Part of a small language model's weights: vocabulary 1161, attention and MLP in parallel.
Each number is 500 + 50 x the weight over its row's rms, rounded and kept within 0 to 999. Layers, rows and columns count from 0. Numbers have three digits each. The size before them is the row's rms in percent of the matrix's.

# down: layer 9 MLP down (transposed), 256x64, rms 0.0982, rows 79-178, columns 0-63
# up: layer 9 MLP up, 256x64, rms 0.124, rows 80-179, columns 0-63
down79 100:530603493431437476503475455492553449584486492559486492541556529447442468562533513488357444547492499531465433577491575615522483453469549488514482478466484431518389457546466513482548574499568511
up80 102:481544480596495465542447480451479488540439474419457464559466414589589515507494427561502417495516426520586476530539438507441469482453593540582435455554534473560537505467480476477493495475466619
down80 099:513437521433570475462459368497551527533547453561538484425474479492369466556518586449563525473466575537495483441488517482501549573537542531489613407451561542452503514462476518495452523550501449
up81 094:543465442457510506396511464474511535412566439470407553487466464497459541517497509443548492532504524432468430506537576468467547483475570532537450595487431409465448525532480598437440543491377520
down81 098:479483547533518451594560467485459494608424566525614435382564470560497574512444497524470391552528502491475512465489411516551518458546514534482553429510517574521483514421448494522539434497485483
up82 105:461500483483472483552533528521503483541538416503498506507464558444618325454493478476507438444507592483588502451564579487451426454547460467532486515528467469488550445432509549591446552466490546
down82 120:501453454416490543487453459491487500487552471541454516486598462516493524435593569551628527494403578465482478561413457521437515525509584544426481549524529569428533472484527513540428491506399520
up83 105:466436509471480556446518413540593387438485494455523400467435539515552515520442521531416437475568600481461484454527489492515477400515563500543507463494529488536499468502434390517432509521539408
down83 109:477553499538528473489519463495481474479592567488547489457566449442463533453514526529486504562486601368456426522427504426421444548458558428536480477482483600608526491520489522474568566435456540
up84 096:446473528484507517498494444452465394528531471486561408503496467517412533457502386528541551456451420517578525510463519548440403509512535375527491459408471520442459510467564505529512515586511594
down84 096:491481520545460543461350511485438621409587455499464526497470499599606469539549526473452462432528531559480481591474497514486533494471455366475501459499494523460534459515509504558486496556547522
up85 102:530542548564441522512465476496401528568519411569423489498413457487509536490496567548453483461475500426546508542448517453501388457509494338496549554492512483535539455567493431544445577458507485
down85 106:528452427513570481492491462564531493501500485533486502438503380517474423509478460472471567422679492540487476418477483500430440558459458560551561584547524461498559541529486550521469570435478506
up86 098:466544513556504624483411496512474467496484378482420515457463521454513566584504549499549453424528458485454541469552428511547449414467429584567507459557430502548533476482502426490431534509534558
down86 094:593468536473472407468543440446464477566514631442502552541431549542496476569585433500459503482453538451599560450450485519511563535515513512461535511499444434449450568549431527476537413530518471
up87 096:482518457402454550493572484484503509432422480508439532403446509441526509385557503526364561476455459526451448563494589528522460528541498558563488490487524534421458423519526583435471501508456483
down87 086:367512521450516412466439560520505497518560418450633431526549458533480461515449542508609535541486544448484504512581481469478551544430494507525492510532553515462421557456416476569503494488566461
up88 108:414513441585392457463474470489522551381524483520420541470520491514495443488443430455488465437477425523433520415533530422378488526467537531540600511424534433464473523475495499486535458517506458
down88 097:547477486517583428472549469415566537556485522394528622562537464456576407524486480481498529517504559488500450484428445443520482445544412465512488523596466513480502405514589495462522537473558546
up89 107:519487500483470553524593461534450622531502569489478415541471523556551501458483522476472452557441601381429514524549583554499536452542485388569526469449482558487454513507498543538440463474453562
down89 103:504510518452551417490555477519567429472483492405481533489514458568579528535574458471517387492412491540525559503608549481579552457454532491470573487434502517508468546480495343512462490550472490
up90 100:473558459473551515398499535424498448423397560475509522502472474555522545581482523442457512493485509431569472508480517593467467541583447613549515605454481470456469497485569522589513567563510466
down90 103:502488480483419485539593465525449487553516463520496450515576537445405546455530550511454359451447524533492540629501491455516561509401556603492561473467470511531533517516457555458500466406519496
up91 087:493437499522461501540481515504522490494448584523500507546517495487435595544429443533538566546510398377457454462540504511473527540446587521510394551606544563538484441524543503547576441491451581
down91 102:560545545494468482467554491525553505477544455494503442457464533544478478482547530442454445593456558524522530581423574436567450491506500404527595450473529468485379623464431496508479431529553451
up92 092:505578585419447534481482441548533522500527467608572479542519554512484520493604549462501497492545478521489516499507497593343495491493483378539473523553421459454497564494506409498487530514454569
down92 099:564500554474571465452569455457457448491398484616469404443470449494570495475445518524492544526447501519431537452566501470545485477506522544533439468414530516580540412545489548487560537502605565
up93 108:445526555505437479446453557451508518499518508484458475536516562488481511519331386491432474456454469525461514452534473509515444509445479431565608447516401511537591451517509527604550506547480504
down93 106:489509428487516486445542487489527553556471567472487499460503388518475536641446375489511525511545446455473520444455515497524457519558495538557630503459506383488587465462485420501503540571491495
up94 091:505526573542459541481434505514404550454515475610425498557492553462464410487436533506503556435465550479465565486418528525409522397476537504518460543496506415475438457445517520472537366534509508
down94 089:400523493424557487543441411558572430462466468462499563492535595514475551532513465439510533489568411540521353477508539449464508528488555469482442433508476559540564490578504525512496480500549591
up95 102:445539541468422542487489447333594492442498495473464466459506482468474479478515530480422478552409428551554485533451496516517412516480508415559432467492565506468444498537575586502459570571485516
down95 088:486493411473511548585496570515406504498486587468490422488576545481530565527455506492535524532528511391437434480522464506486570525547487464453533553528468424463478487453566465486485561423392624
up96 095:509506568547439476438484514516522519498396500464410409516400521657452474508477513551502419490496542508548497552525566456470428533527503402574433521486527463528541611474474506563505496450496497
down96 101:444499450517536529522470536465547538453567464522552594575474441538479502430529529554478453474539434479409470475486561480545575477530467447581551480459495459514634574527526449482464522371467422
up97 099:489514409466489462434503465498517483380548533447496321531521555533494521476497469488415437534511492486422509486473434473438469548540497514640430536478538570514518526552517499504467475494560578
down97 101:564513494436512544479474448511541502551512507512495653474487440534506546421523437488594480513453434427600597545449466588454556507481498472509477482499447417486476519489404540441480582567506520
up98 086:615496416460533486447463458567506513502460460572555458634536504502481530501514493511475579546490511464425466495551501425542491547475559504549515512547459469550395529427427475563460476403562575
down98 095:470522527573384474558672525436454501450447550503491479484551465533522522437490431448541437522578533459494501513552483511472574480485465569486436548478507519430509456545565535424562418545463487
up99 097:529450475480535538547425462470453444494567450403464513470504512476565543565448583495461480534401581523428608537565433561425470520509558525547446527504506465460478457457474538448458608456529450
down99 112:460604526537445437492587498533510542454386483503506538466531542564461491434547493439509456536481484502497478491419528420491473554500470517426532488508520427463573575572542570484567356552446502
up100 104:431449569429523480520488484507493522439449450466439470544541532511539511490455534429492515446486544544426489430454438502520506447472466541497522431335570437636427471503527470435429558499512485
down100 094:464497536491409470463531465475509510559558506563580556471508475577455438486475488609432549544482452533555485467418558508428517481487476447400533526479474516596618518403458469585464548465494500
up101 106:528536543504525555564548506569486569496562446457395477538518513525505418408513506480426517547459502528505449495480429429451483496489520490551552572574411430411505521511538572575414573536555563
down101 108:541442462580532427508467483460486590547538568445522492524541557486497539514519512525569576488508552528459515362460519580409413610473510486470515512483506488404504478477441552470406506573521447
up102 101:441473400477531395584501487466463487424478501475500489570510564452542482593508573468498506456520591497565482531505548438506476454521513517530413568472450427406519503369471422502456482537471547
down102 096:497571607511477527527479464534549488520519490547568475459444405442473510504406403475494586479551395527471545526410480558494487521507524528527444478453544552513367512574537582504483567469526457
up103 094:484414440435539535462449368517569532495447540500523460576574525490505498480539536529472432535546496502484541460518464499489553478492537670431488447580585451448516534540465474506494465527533597
down103 095:585536551515470529518488597510536542492554491428440531423455505534476473582438460434510537568380529514556454567416421533462462518530489563488478566502411545479497563459561544475520490433462421
up104 096:516424454494433519443562590477559545552466501502511564540509519579477513475493423508421522514556659403443512512503401438456467573479465462534438501473525430488535551516482508587548467459513507
down104 106:508539496565447427562534487455439476479507520481453525428567459587558528470538511474538606482451433462626493347524492556479503503473516507505441489512524549540530410499473473486562477530425591
up105 100:526506566505535451619548501494457481490433445482419522481547398473494401425470460450521439461467554458475556540516570512534539467476512493530530464419474465512467436536476474519397395472607444
down105 099:556436542488440506483524525494365562488506420533470363425477595483463570544385467510461528557474529526506423507522498565487561578487514524445513524501527559514453526471512534542552505531401484
up106 098:473452531529510508524474518433498481519544526530397487523532518504454459529464417537499442533412560495537454497508520516547544378472614422475561373419451509427478415546491511476410447507537473
down106 096:528461469537526452554524502477492502480515591413462531575467464437485594468475409493493498391465460610472522441445575529502552588511449455553496560490538498458513602425462416566492470526523536
up107 102:423431457556451553491452498459536497525422528498529537554612483508502508612558546480600596595512462500448562547483467437475511461534534442546545562589442503446541498555540514573465530481528527
down107 107:583482554466486520530561540538548537525479438471476397411388517521489535553429560469400494482478525492542457473487544571563474593556456610480486448404515527561535488526440471464477537515438506
up108 083:531454479412488405549541568563551488449494490490535515485490490460479460495466502456453559533511467357487455544507500513561446415523526484396465446487513446469475387557497547527427478541408399
down108 101:425539558488509515483523408390467477483435484529458461462470489485519546495505440459480430570572604548560510554477470475419540561472451489540504528551502607437514596401478518533526487537477600
up109 095:480429545507474539463509512513517525514425402498502476539422431503482489471550609507514517558549586480506437337494443459496496432522547384479531416488493438494547499516552516476525527596446471
down109 104:511522553491512603456479508374538551389523544555515519462617497454517511453519472479470563466521499450485560563431416444600503510468541592499443538507513469452466490465449529484555390527513493
up110 100:575497503337494597461504425558465506414441489555463473508452512498498453430442571461562606465438468525450530497514484511449486442476493512488485421432501500581424582499514553546493496524476539
down110 103:449462483528464529524466642461515513542536559480481500459449520547461569509547524432387553441479477608399467490515452444486621526507530502541478454481543545459502503558386489431557504505478520
up111 102:534509529456453444467432519460402452521447465534413394522446476492467466467521478456537534431568479519454488473508499411426447540513532468566467502491464475576490564485426486649467540401553507
down111 102:492558471479459507579548503497445462537435467450511523533528445513494569484576454376508471447415478479595627468511518535512515537530491419530486567555541471511498588568387432446503464529458478
up112 116:466483624437532563428527500543566540507481468520415537455495493516457431550520475548542542565496522434458479483576498441608460485562466476580472563548524449502529482518525542589413534452444598
down112 123:605498508431508440507439485468544596532447447569582498511432571489404478555466502449480609419479510525522450413507455585542529539564480506504544517531423430541541427496459549482496502500562492
up113 131:503441517475443464511491426489492481476538571439417500455434589488524389569460533483378435463461492491511520458597461503434536417600524477585521519447592498513536452467485514541514450488506561
down113 117:553413445511461438483558392498516489491542520573516499487444575400538487509501535530461450576515442489422527530580541548402543482447491513489502504467549538438459452522491534569389561588570520
up114 094:526432547556517536567407455434511585483516446455465478507609441439600483451413457536438526448455554466538549497494433479468421534403531495553566510573479565434530547506494494479496500526515565
down114 091:388651465456541496498486500573513445481456488563552471447387544560440523511554469565526501492553461567516464466519481531527490494533500493495444499374520589550514461440456572553458523450513469
up115 107:494494522506471571523555537489457423444452590563489474434535482555456472515514446477448588521533523420516492418586441494465447484563476359438440559521535508515474516474487537418479513493615431
down115 098:432546422434518515511453400515442550484509524521542484478506534549473487460482465478558417423536502472518429481519495539519585512507456505546477566560552456523559518452504398638534581391460562
up116 094:534460523548468609611547462566543449444407462461439525491492514488516469436453543456479512496457541472499539463520410520509551479505471440573532388495430469567433490536562410524453497594460536
down116 093:481562448535546451388474407559498436492499513416480566635519513505465464491551459504486536464536492402440440523560530507545463590588549477512525524492477503483520422538555509568531422490431455
up117 124:508489508565473587565424523461491540526454508500319458494425528586474484478561451546480430482477506528471527427419542519477528503505559544408507433433444446463530547533522505520405517481525445
down117 130:505526510541469512537464488538491502564430585533480479548474526585477481513493442528538450427502449498412602421509467475423496513582560476442480419503453464507539518453591612545480505519563369
up118 100:498514489486543518475533513546542568474472491579514512417547529535471470453448485592493505450530599426421544547454575421461503533452465478627521535557606519512456454436543528486410481458561571
down118 097:440535499448399492495490493502512579499547415383453599545487528462475517494483465494495505519480509676508463615512490496525491468462526463500435566467412473530469616514485540451529502541484470
up119 091:476476529405497570527527414433419479485493457553536412489506465487442548541569499480541523526511475478424516437523516496471377553469527463451367491505520500398430424472452511477560580514453536
down119 084:493483410588526529532485514441524404554461483402491591460506560519532526517530519458413562491421548512547445626526522434586511452515513492573527544465420436533474508572506425483459494449493506
up120 105:413498519557545566416439542571521534531410525527512476642477438578461501528428530512550530505462546552517501486469549467483463460374507443538514509444512498542488433612507509483566519529442550
down120 103:456488530515508478503518454532417530364427579588524541552516486568501526498500478527475519530520487458419493469544518558511453441501401576396493603536565480398523486466590457472505518507574494
up121 106:574427520412404420557451502501388428469473518532588491484541547517523537450521408514540520412468440508536574546524585485547499466520539526527510550588522484557471437480468496533467518440578457
down121 087:391583485535535523422473417530577497510588443515477474511494481484519536490537567375547472619512568500506422499507491494456443588471495594520532478457564517409513534461509492439489484423507483
up122 101:505405479508599620486502485474503493449374499486455521487490490441515499488479518489537384423533577457483602517398522575524431575519548533434479463471545481455486520588546499532485484466485552
down122 094:478593436535441434571462493428488488555571532521582507489481463475496541480525489474490487530489429478456479457639487464414490424560515544497522483406448656566488491465502556486479541548462528
up123 084:502479478409554461545459389452557443513553519479452534486552468578534442486523520500539517504449511529429541451393485398539379438431443462427453504455486487430532503498478462563584526524476458
down123 096:510546551511412577500483524488440573519447538467596406561537480412490559504430496525495507521533493458550445483610460558412492582512544518497447485518489470556450570449518434396476524430471545
up124 105:433531472514427518490483552462537467491530467534511435559492506528500525465561496423491448409482478408430426495472400590423456490573539513512495569514378503522455447566401531484413442491514468
down124 089:597513548479530526465490464576519486480617492435505489494413542477456367509384558562463502476495386604528552544540525537561470503461503492499573427504457470469492591499493473535525512470475486
up125 095:466549561486445477455507499547569456462519562494556502543451527400472618432530355449538503541459462470480446454480510506486423535454552505533406572552461470537439453563490446538441466443497471
down125 102:525492443413461502529467483427456488480489475537425466510477412608490420565469590495448485526572500521553572557508501560490558402487457465509576414507537478496459554496509493514625487517607475
up126 104:451487511615556537465527547447450524499470411535529476425493450493444540485552614516466546524595574503450590487438498503497472398419526474490532546417484543472458495537503531546526516515511628
down126 099:559596509511475474468554532517530512510469534432483513499539510464532442506453509402541361538386549454512444483592485521528557581529513569546499505502426556550475456477450492352532461519514518
up127 089:504498465522434506530496497506422446415483502482562442445509494599433502483477495481456582505525484462474529551434558510384522501453571612472548454616442476568510504501485457548368460535540520
down127 099:477593515503512531537465450481536534563458477653383478535407439414537436477525418501507513527505469516542499567555435531560467512485493508519436543444580447479500517558457577447538456489496431
up128 098:458494478492466510572435510498504435509427593561410451541468638501439487549494450460517427458397484601516505503496441541467509479501509450400375523521488489473569501516544565523522548465480512
down128 100:498468485471491537535486604480554539505603495385487434509464471450587563421538483476572431559437352539506462438525448517518523528589486500569478545473528513572477539473444462440502485504532510
up129 093:521499522488475488573507449445529546494528439560409479552493491499422502557523386471480499536495526514483456388554525545561506499431500515446511544585431569426506439524513481537451558501515672
down129 098:483516527546543627631483517493548549492500514470568483531467501433499548435506515592425463499513473525527528528460519434447450465496553601521594483442531416502481489408423430420532532462488472
up130 103:448473534383439530503451476459488473488479478518519505496547425537526455548426431503393436455490478485398505591520545481552352433466577509423483480520430543476427507523478538557458508510478539
down130 092:504581441551485440490431552470457515424528493486462490503433630480565488410588495412545540540530536477491523594441512490526538450417439600528474493527601521476485504494480490472519437417529537
up131 103:519568474536567556537520504446448550468447443406484440496453405535401528520468489462487479578468519514433496562577462517575479396566469448494481419486497512471466444543486473407492540383465496
down131 100:497427447472418402529500466560485500586547531553510484565524469545448501484503520484463480435573523518497475455460536459425551513426516534575443532467525530372497476540460456565445628536597515
up132 099:511474505455420490392595543510506535523519535526530495406430463545613491417441502513457466564535473455467438527586574490483532484447583430491601524477491442543536527549502522579493539527579485
down132 116:507563490498496479541497486486471509443527539407508517480523476429522476424576441583533505547402459441518520472433559537530550471511480561506471598585481415541526465539554451477464354550492598
up133 115:479409460379504514459442557519493513547442504504453457500466466570476446532521566410477541509492508503473388492564472614433508495484621524582547445544470530525535522520473604564456494520477533
down133 121:602507374597447503478484557478454494513469411413450538527517501496562462566505479489551504481441481539524453478392514534522619491507543509492584587491504454546482409464485515540438485567548498
up134 091:371555433434565563480523526556366462547424522493478517475476440543489515439446526528491478497512474505509494478487499552523501376573495424512519441461499570421537540494549476384465491460526553
down134 100:608416536535486432602504507421596448497470539541527395487446489569507542514473551448489504510528479529512523440437459456590526529443495517484494461488463554510398517539454518600549433515418532
up135 097:449556404464462530466474456574483354476451486461493433542498459498505513477373500445479497512420463439494459575449573517450454455503484515560534514479543480387462447522403538500471510483576483
down135 105:522527481555432499447482532428437574553433533461463553424415470448526570482592545468516478572625529559457525426521401451571484512494535453448453479528451560552500548479568482477552461506469506
up136 097:464494482491522564450406542455434473539432456483509519447587454462520522460440586467435511440565570460366481595489517574478526505510480430411514433489551478546460496502470469517508518441484390
down136 097:491580525514552439533587457508475517485537550549544504512397489529528418554518412476566465528458403435572490412480394471569463411445463602482507510510530534524457475524499527429513552528546539
up137 103:522538584449461515510588483517550518544501514461449405557428496445490509462409507497481478470461530565581443488579502444415358419527461528440447562464450427510508522475484564510517515497450578
down137 098:480459443486604566441479436482488464543603527523542607566557498457492406440447477540482519414479412423428535417528491499499522539521520466526524547499478436500557520534545468558500621488475475
up138 097:525414477504507523490346527525442442459542469514400458503491480506482431503504620492555455400433520542408553502426477498486520459568498502472559531505537419535446473491453491576429461488439503
down138 095:578422467560465479479456450487639559544501460484527590441469563448465514421466558485513557510525500479480530508549461579416443477359585517525498478494487465578545517493471528430495573484504487
up139 094:416526440445514482527562555403518398473483507463484461461494499533406477577557520514474461546483378490469524520543537550480484464511498541497532515425613572421512415563499513517479378512494455
down139 094:494397421489520474455417512603510536466560489453527565533495410465548524514470445517566612422463563476485418535491530423543494490486517500568428440555433438573535537509509552443475547547508531
up140 100:407560592413476540399523467413487455559558543522428408518473461451534482461525419486489540555487418499448498532493578462501567534480462498532505540444447540556499434526504539522449578429513570
down140 101:506487497560473534510541474634451466391517503540527448411629505543533378481444587452513513468520513483475462533432463537524498489471544510432577503505571450405454506487498547509588526503477508
up141 091:568480478479440518514472491440482515467444552510474415507542540396476566522501561461510601519498502494493596511413550529591438471515533524589522526509529545518447441558445609480423589499579543
down141 095:458582499513464525509485500537591504479574437624474572562474483613505526506462458505455480482442494498485491368494476408529534483576457578425488431516541461512543477519569465535579495454430520
up142 098:447479541523388469428560489497526576455425545571538457594513582478415480525532578513525481437395481488494498439545399546581478438556502473519433519550471550442479512528482495503403530510487482
down142 101:483461573497365475502545483437525504512472502534604511539434616437505512541501412540552464472485516468455474376527450577545593473556548452454513474524485566547543495581500493444494546482492451
up143 093:562503524414431567543474492489379524506555440453448480417441448493539568482492519459473545443566461405460529519376486462486492429544516523438523480420464439485554499473487592443491502503528574
down143 092:518599524621503509464440478446599447419457487509554484564485525502485518607492445511502441548431530498530498469575476477562475539477526472548414511600458522522490383442481451541448458515533438
up144 090:433524470487542475411526518444572504499444564525561497512532509517495552504436558411558529435578473495454497499484455627576506398501418568482571493540465390568449529508496469551470510542433496
down144 106:451554489501502527565379517511444484482523475522424532561576478478547503396588454554397422505468543447609470572521527421433472551499484452537502453502545567495504587558465535460525530471507480
up145 091:449567522530414520515483444485467597442533590480528462491416521507502459483435425462539577595530560400427499517568562415569433450479470501478527436576570479511493475431518459502481505478550522
down145 097:506452410452435487507493488420509508506461452486436490543530516442490474480515407477451535470447535581565539491589529606534514555538508632513463551539506537598377487510427523485508473582499471
up146 098:546418537428467568452491481530529477463481502536435496444477541504515394447494487410531529545362460448533496369443498541459570491526470477568547526473468478409543516447479464592498502545558532
down146 090:370519523447520478517526444456513443495540522584580462414565500584476567512441575595480562507471486520559433443567478427455499533506501568535424506456547503448460585437458551476528516517456491
up147 105:443441512568455468513453380446571452492406513429474487593507443546516524486510572370480409529445526485469519557504482498405463534544461451467527466514519487527486461563519480620500516442522535
down147 097:526444462466453462413446542506433483530492536548483529528456579456549469467405552498557507526488444555457476564497563539548518465470435528539458537448519600515420482576512456538407553555489640
up148 091:500431482486495478554462476524494471432561539468519486516494575470520472530497590488467545472542554485655579553466463474445468422414520529503444468447557439531565479548495543389538532443386524
down148 088:456525482489585517475566449479575548529526502489533415481457463481511499487532412495493546415575506543453428427411448552581521511568477535514412580519523438567541557410537411571497499493557499
up149 099:490591489489463540501575512502528584479457556513549465520482565564473450398499454493504533501478562551513496503464465506495483449539409481535551520572493470639540514461536445594453534477476662
down149 112:500597443562568560490476413545505497490484545485603552496529488555553547426520573493463492459510528527496572468352413533576515445441503419563466531500486470510472478495431478454552453488545427
up150 092:570534493469425456504501515472546450443552585511479475468549506464501439501636487487554464484431543459608513447542540485453492488522536490512571491536530433641512563497453591531523495540444600
down150 096:403479585461474472562482484533531537417499501574511424527434486573445480537485495447451583514580500577427427510492517554503552511482568546435404456436514605474503512508444516438509516517575433
up151 105:458506525521472505556486451539575524523398445556516426528514460458482479448413486530418601551502527439531535532533404497515465515525444435492477633591557449501503498556547502506420442485444573
down151 104:522491548509557458511501512547421507480552494492494598552506443491463538547496488538547485498493469505557551443511547612405477422435527496532404358517405487501461493455402515470502558487608513
up152 103:495494540610526502571450399369608424527500401509458483474449471455489470588537461443493466488437535498508495477501500523433497490479582470530497562495449506394513496480504439495413476474450429
down152 092:481486497490417361518390532536426557479466560511489561461574499545466530462471511529560439471543454551569572484564527502512512494517434500507519466511491458622535493426452568529578394476516518
up153 116:424503473517519578464543566509436498429531497531475506418409539540410433545455490518398529484462508498558465574525535538517468472450413433493527463358518502542561501593465449569515546473521512
down153 114:411528547546468488521512431467508446429500475550509496545390453442600533458444556471479506587541481448504476582541505551446481469431499510488498498445468523581529575610494553442611522471463436
up154 091:595488451544481503465421498474502483499497473445549509502505459557541495410549460479492513621540521475350453483624537464500466501462390435494542492539530571520446538462487470516564564432489555
down154 085:464522553463565593547504470480545511483533483536423590429468463434519510492499504515490523411499468543619552628506487545548516507515563460454495464497445431465513501541445510586397421451543434
up155 115:484425503509512531416473443484428411451499445549492515471495463535454517471528471387441497443366536471535463454445544521500524437514519499456436564481558436474416459501526624563445429527479476
down155 090:451508501471511407454459489512547546550558502507487392620542482456475481553507532546458431398542489473519498506626559501462421562528479468560557434440486561490437487509469452434564583475527496
up156 094:457485486510499416482616494529511500522526492520449464444441491420465527474500401554418490521559541458495504423427484451447537465640595478503484522451449419417541414468518437518484530437493518
down156 097:597444467495471431489432478409473490598485426471544478480470524559534495520454564515434525465440539502519566540456553599558504544518523516582527488508467467515399495547415585462566446447431454
up157 090:422525525519564442426475475396453492397416562519454520527504443545458540444518509552467458561454446466522550557513382478491525526471542488449600429426419476533447493576540507525508501471461549
down157 102:552453505539475557387512472576591482495571494514556426403499486463505557502490408475569545502503527564471514442424480505461563480506444588609419539473538564451463531422496437533471483536512516
up158 105:473521520464480483461536481474574505518401484434394476471509525495563501482467461499524532469464513449549502456509565490433428482359513427518361432426478461466488448536471487478357521473517470
down158 098:503425450478530529422473466536492581520530473404557514608535531397469468494595498525458480443509430497604513534586490549504424520497529493469571470516488434533470610477427510412477537514465527
up159 095:529479582472554581557499484554573538465468399465501582501412576498506442456429459538515472462409522563412567492546597460486448455495555536501528602488505547509432521477582518501503454481472541
down159 110:485555534522513477451534541534437428533561540550491395432494454534561552483449581449569543452528451511523466398441459564507577538491488366554429527466512484466602533507491469529438544548509514
up160 100:499475524518599532446489532526458442501463470516396437564490469482466494407509516484493490442490416501587515516480462524506453550517428470540431504510539511526471543452423541605513444537433676
down160 100:513572487459416464449547490505491555476449466489489422489609500539541555526411544589492519531593576491495554469477566413489525571451465523485501507420526424593572516485501488487454406485558431
up161 093:551546477495415548584473550474518504484459479542492451592460479489593437480508419453460533500508461548381578500428532490510464503500499460500563381531529466518408521545590483513448526584487584
down161 103:429426562535510499510542467497445548553511511540517406383550537565439512528462537413575442549487495463640402538466448499534498515580477513506455508544451544452540469410467483519567478476530504
up162 104:389430506480403504567478429424496529453508462548527509508467468495478531484570613466521538502494548540442496488487556494484491508536499313455429548437407453487452495422511518469477521535480521
down162 099:405528438521464429524466596443517483445537455491521554429542521504486545491490510451470507547504515518639506559516483408496513551490383407486454414585502470539440513554569532470506463578520531
up163 107:459488504457495525524514431456535476378548382514541488553396448500461589534546458491466487490510510498599498540548550533467479428557536453388481450545457478549524534540497418451478513484506380
down163 098:436572504588485360563487556479516546649547552453540475440534522445560543449451542461533459492445509504548536436508496414485442513399451532505512490487498528531541546495475492523468437570452542
up164 089:437497471504558469507500526460468519427469474413621517453500532539419623421543438532482546517475458531543621531478451569459461473507477514583470437472468489499497491495589550564568496435438538
down164 113:466494566477473505446481461513489505532517543547436422439530505433550430543501544521547452504474583565498424349518453493531526611502560499543534511543524441487475485550511384453477458596570544
up165 098:488509506571456555544503513504409554449379562490444470457510509507519456441538502471535471450562465450514452448524439572416569558620544420512483473476436525417477524423524487472429586475537505
down165 100:491524465415533352555569473563495557492474560456543542588542474461447558487483433489517482474499565531442522539479533498544360435532461538477489517492450615401470542482509502519525435511527476
up166 107:497469482579431495505548503568498456469533496522497475474503588456514452482481505454428444527417557409469510558585408534449424541499500450503406430515519422539462509522411624570513549463473544
down166 104:487525512581570542496564486555450478510592517495445525416478522515506520498455501521457510576407437526484417380445356479467555512487489482495510460521556561531596506438463588563460513459504508
up167 103:477533497470568447584460417524471555437534483468458398492550551492503480478551582454423467427501537550364518509561546573544466436516425507462437540502545489431479571443562472497462494450519553
down167 098:571543460600402514374425501400450487573424481535481530593462516487570471497473470573457547501510432498507504504491546481431519487473480529531553512537465516578420454547475480590558469550464476
up168 108:465511535555475634529415515522408440472527491511512509464439489583595397419439428471485535423548509482507474426427569459553463500499539505481476573543591525508494567511549461550546520477493501
down168 108:440513498515436404517544494462508484505571520478530530534580521488479601552493562510557405436410551486490555375492492421446557534584438526466550487527418546459539592507529490465457538498460455
up169 095:404531516543533557592488469501467444547430494505460466446503452586417464539510503549505428578432542456477453495529517518462583466458573447459504494518540465504464403484571578541451460519455631
down169 085:525464535429494412547498425452514511579530548457555492539538560498549503425476483492463542500558451577455582503498514580497470518478475405464573539455454525461387480579527429552400561471508573
up170 104:469512525532392522487437557562481499402479477509513470471530464533485518515514426482485431485474455465560504451484472400534418407584484468546518450456511499391438494596479515465447528609571573
down170 092:474541471467515504607453518486428526441491495488531515479471532548514449404448515538530488425504490419454512542589585576568514566480508474488531586570569500441439439525532495508462631428450437
up171 105:463518451590536488483483480448420472392551512475406467526562528487530383502477497429473419444531511547509508435546564531485540416539518545540456449543450479478464539472617469570479434444433499
down171 096:525528485556536499468462526488597542536544481483553612629462501552476431447466511390520479475554447591560498546518460508518417423443467516534468443473516458461430488519435539499508439514590438
up172 106:477562537526505531565595399495495449442557533563467499406493435484458455516434413574459493505405501528473512444494477484417547504568546471489509531508377441441515559488549528565517544530518411
down172 098:497507514488425594461532589478557501519564509516436461580570482510451450601472429481486424483480446447522544617442510522514567514571354513486490495568503447468415509492540438518514504482526484
up173 096:400525416517505517432435548432424425493521584523473433468530495489474517576548533519489516497595506445482461578516554378527449477390545511527495505431481495527582443484466449464515463525588486
down173 091:559484530415455479477526435491433516610520498525583510538454478536551424496431403537550480518429535541575547478482450653455530512490435395455557514538543475451515524469510559518472538490462483
up174 087:569495533464486525452463570429525569530486575503471437357552501599371477453507447478517562478467567409470519423498478516449470458472520488499516514429403512488434512494502519559451453515564473
down174 097:466535478534552622478549556508525519433436474555492648579429515489530489478492482491459469469470451491424413480511426548458489409492487422480448557501558456567512596555445470466533521504544533
up175 101:424539452434433477459507476534504435457389568540474540523516573517488527499391602503460591519519521465547480504561481529503478522427570384497532502462491439446453537408415494546472543484558491
down175 089:452483615553585509511578368484560489542464502516455498490487508552454479473506474474457446538507469594502602556570493411499458501489522366495494451529425483512566472565428507486548477454535487
up176 095:477484605409511538477497525453482524486488425513538536524469482495433573531441438533501460363510493475530619462600491439442472471475568558495474546464468505565419445522549542467526480401534553
down176 101:478377482569451471381509505459440514505528452505449562502510604478556543489580516520490462505465561613557473484454489522445425504464549572492572504523486546451406458519453481612463531514511518
up177 081:490504538486533574476429436504458391454497553385472516416450501561391499495523449471502583450543468585517512479539487538508423477457548471459543523528462555444505510565488489400594548426468492
down177 092:511485434524480490555470574483577525481459556564540415483578444442562546525477511559519423490404550429496555521528555469459530535503432596546422502485549476453509475434447519566400454502468588
up178 109:537433434441495559491489494561515470466521473447542498386385451551482457515495471482534422522489534427448408521540522531461499420496546421568539496484465436468439530442419458427454544594552529
down178 113:488510487498491495462587488494502499529554516555491399439440512525434468566446587543485432569506476498598453428449526480466447511465528482425498617486480507460595419461623447473484571534539524
up179 099:481429468502466466521523468547476529453414540537453538541557512484552571469417541600487476644490563493446582563539510527503564406507443476478462517381453505544489466525496436567448451500451499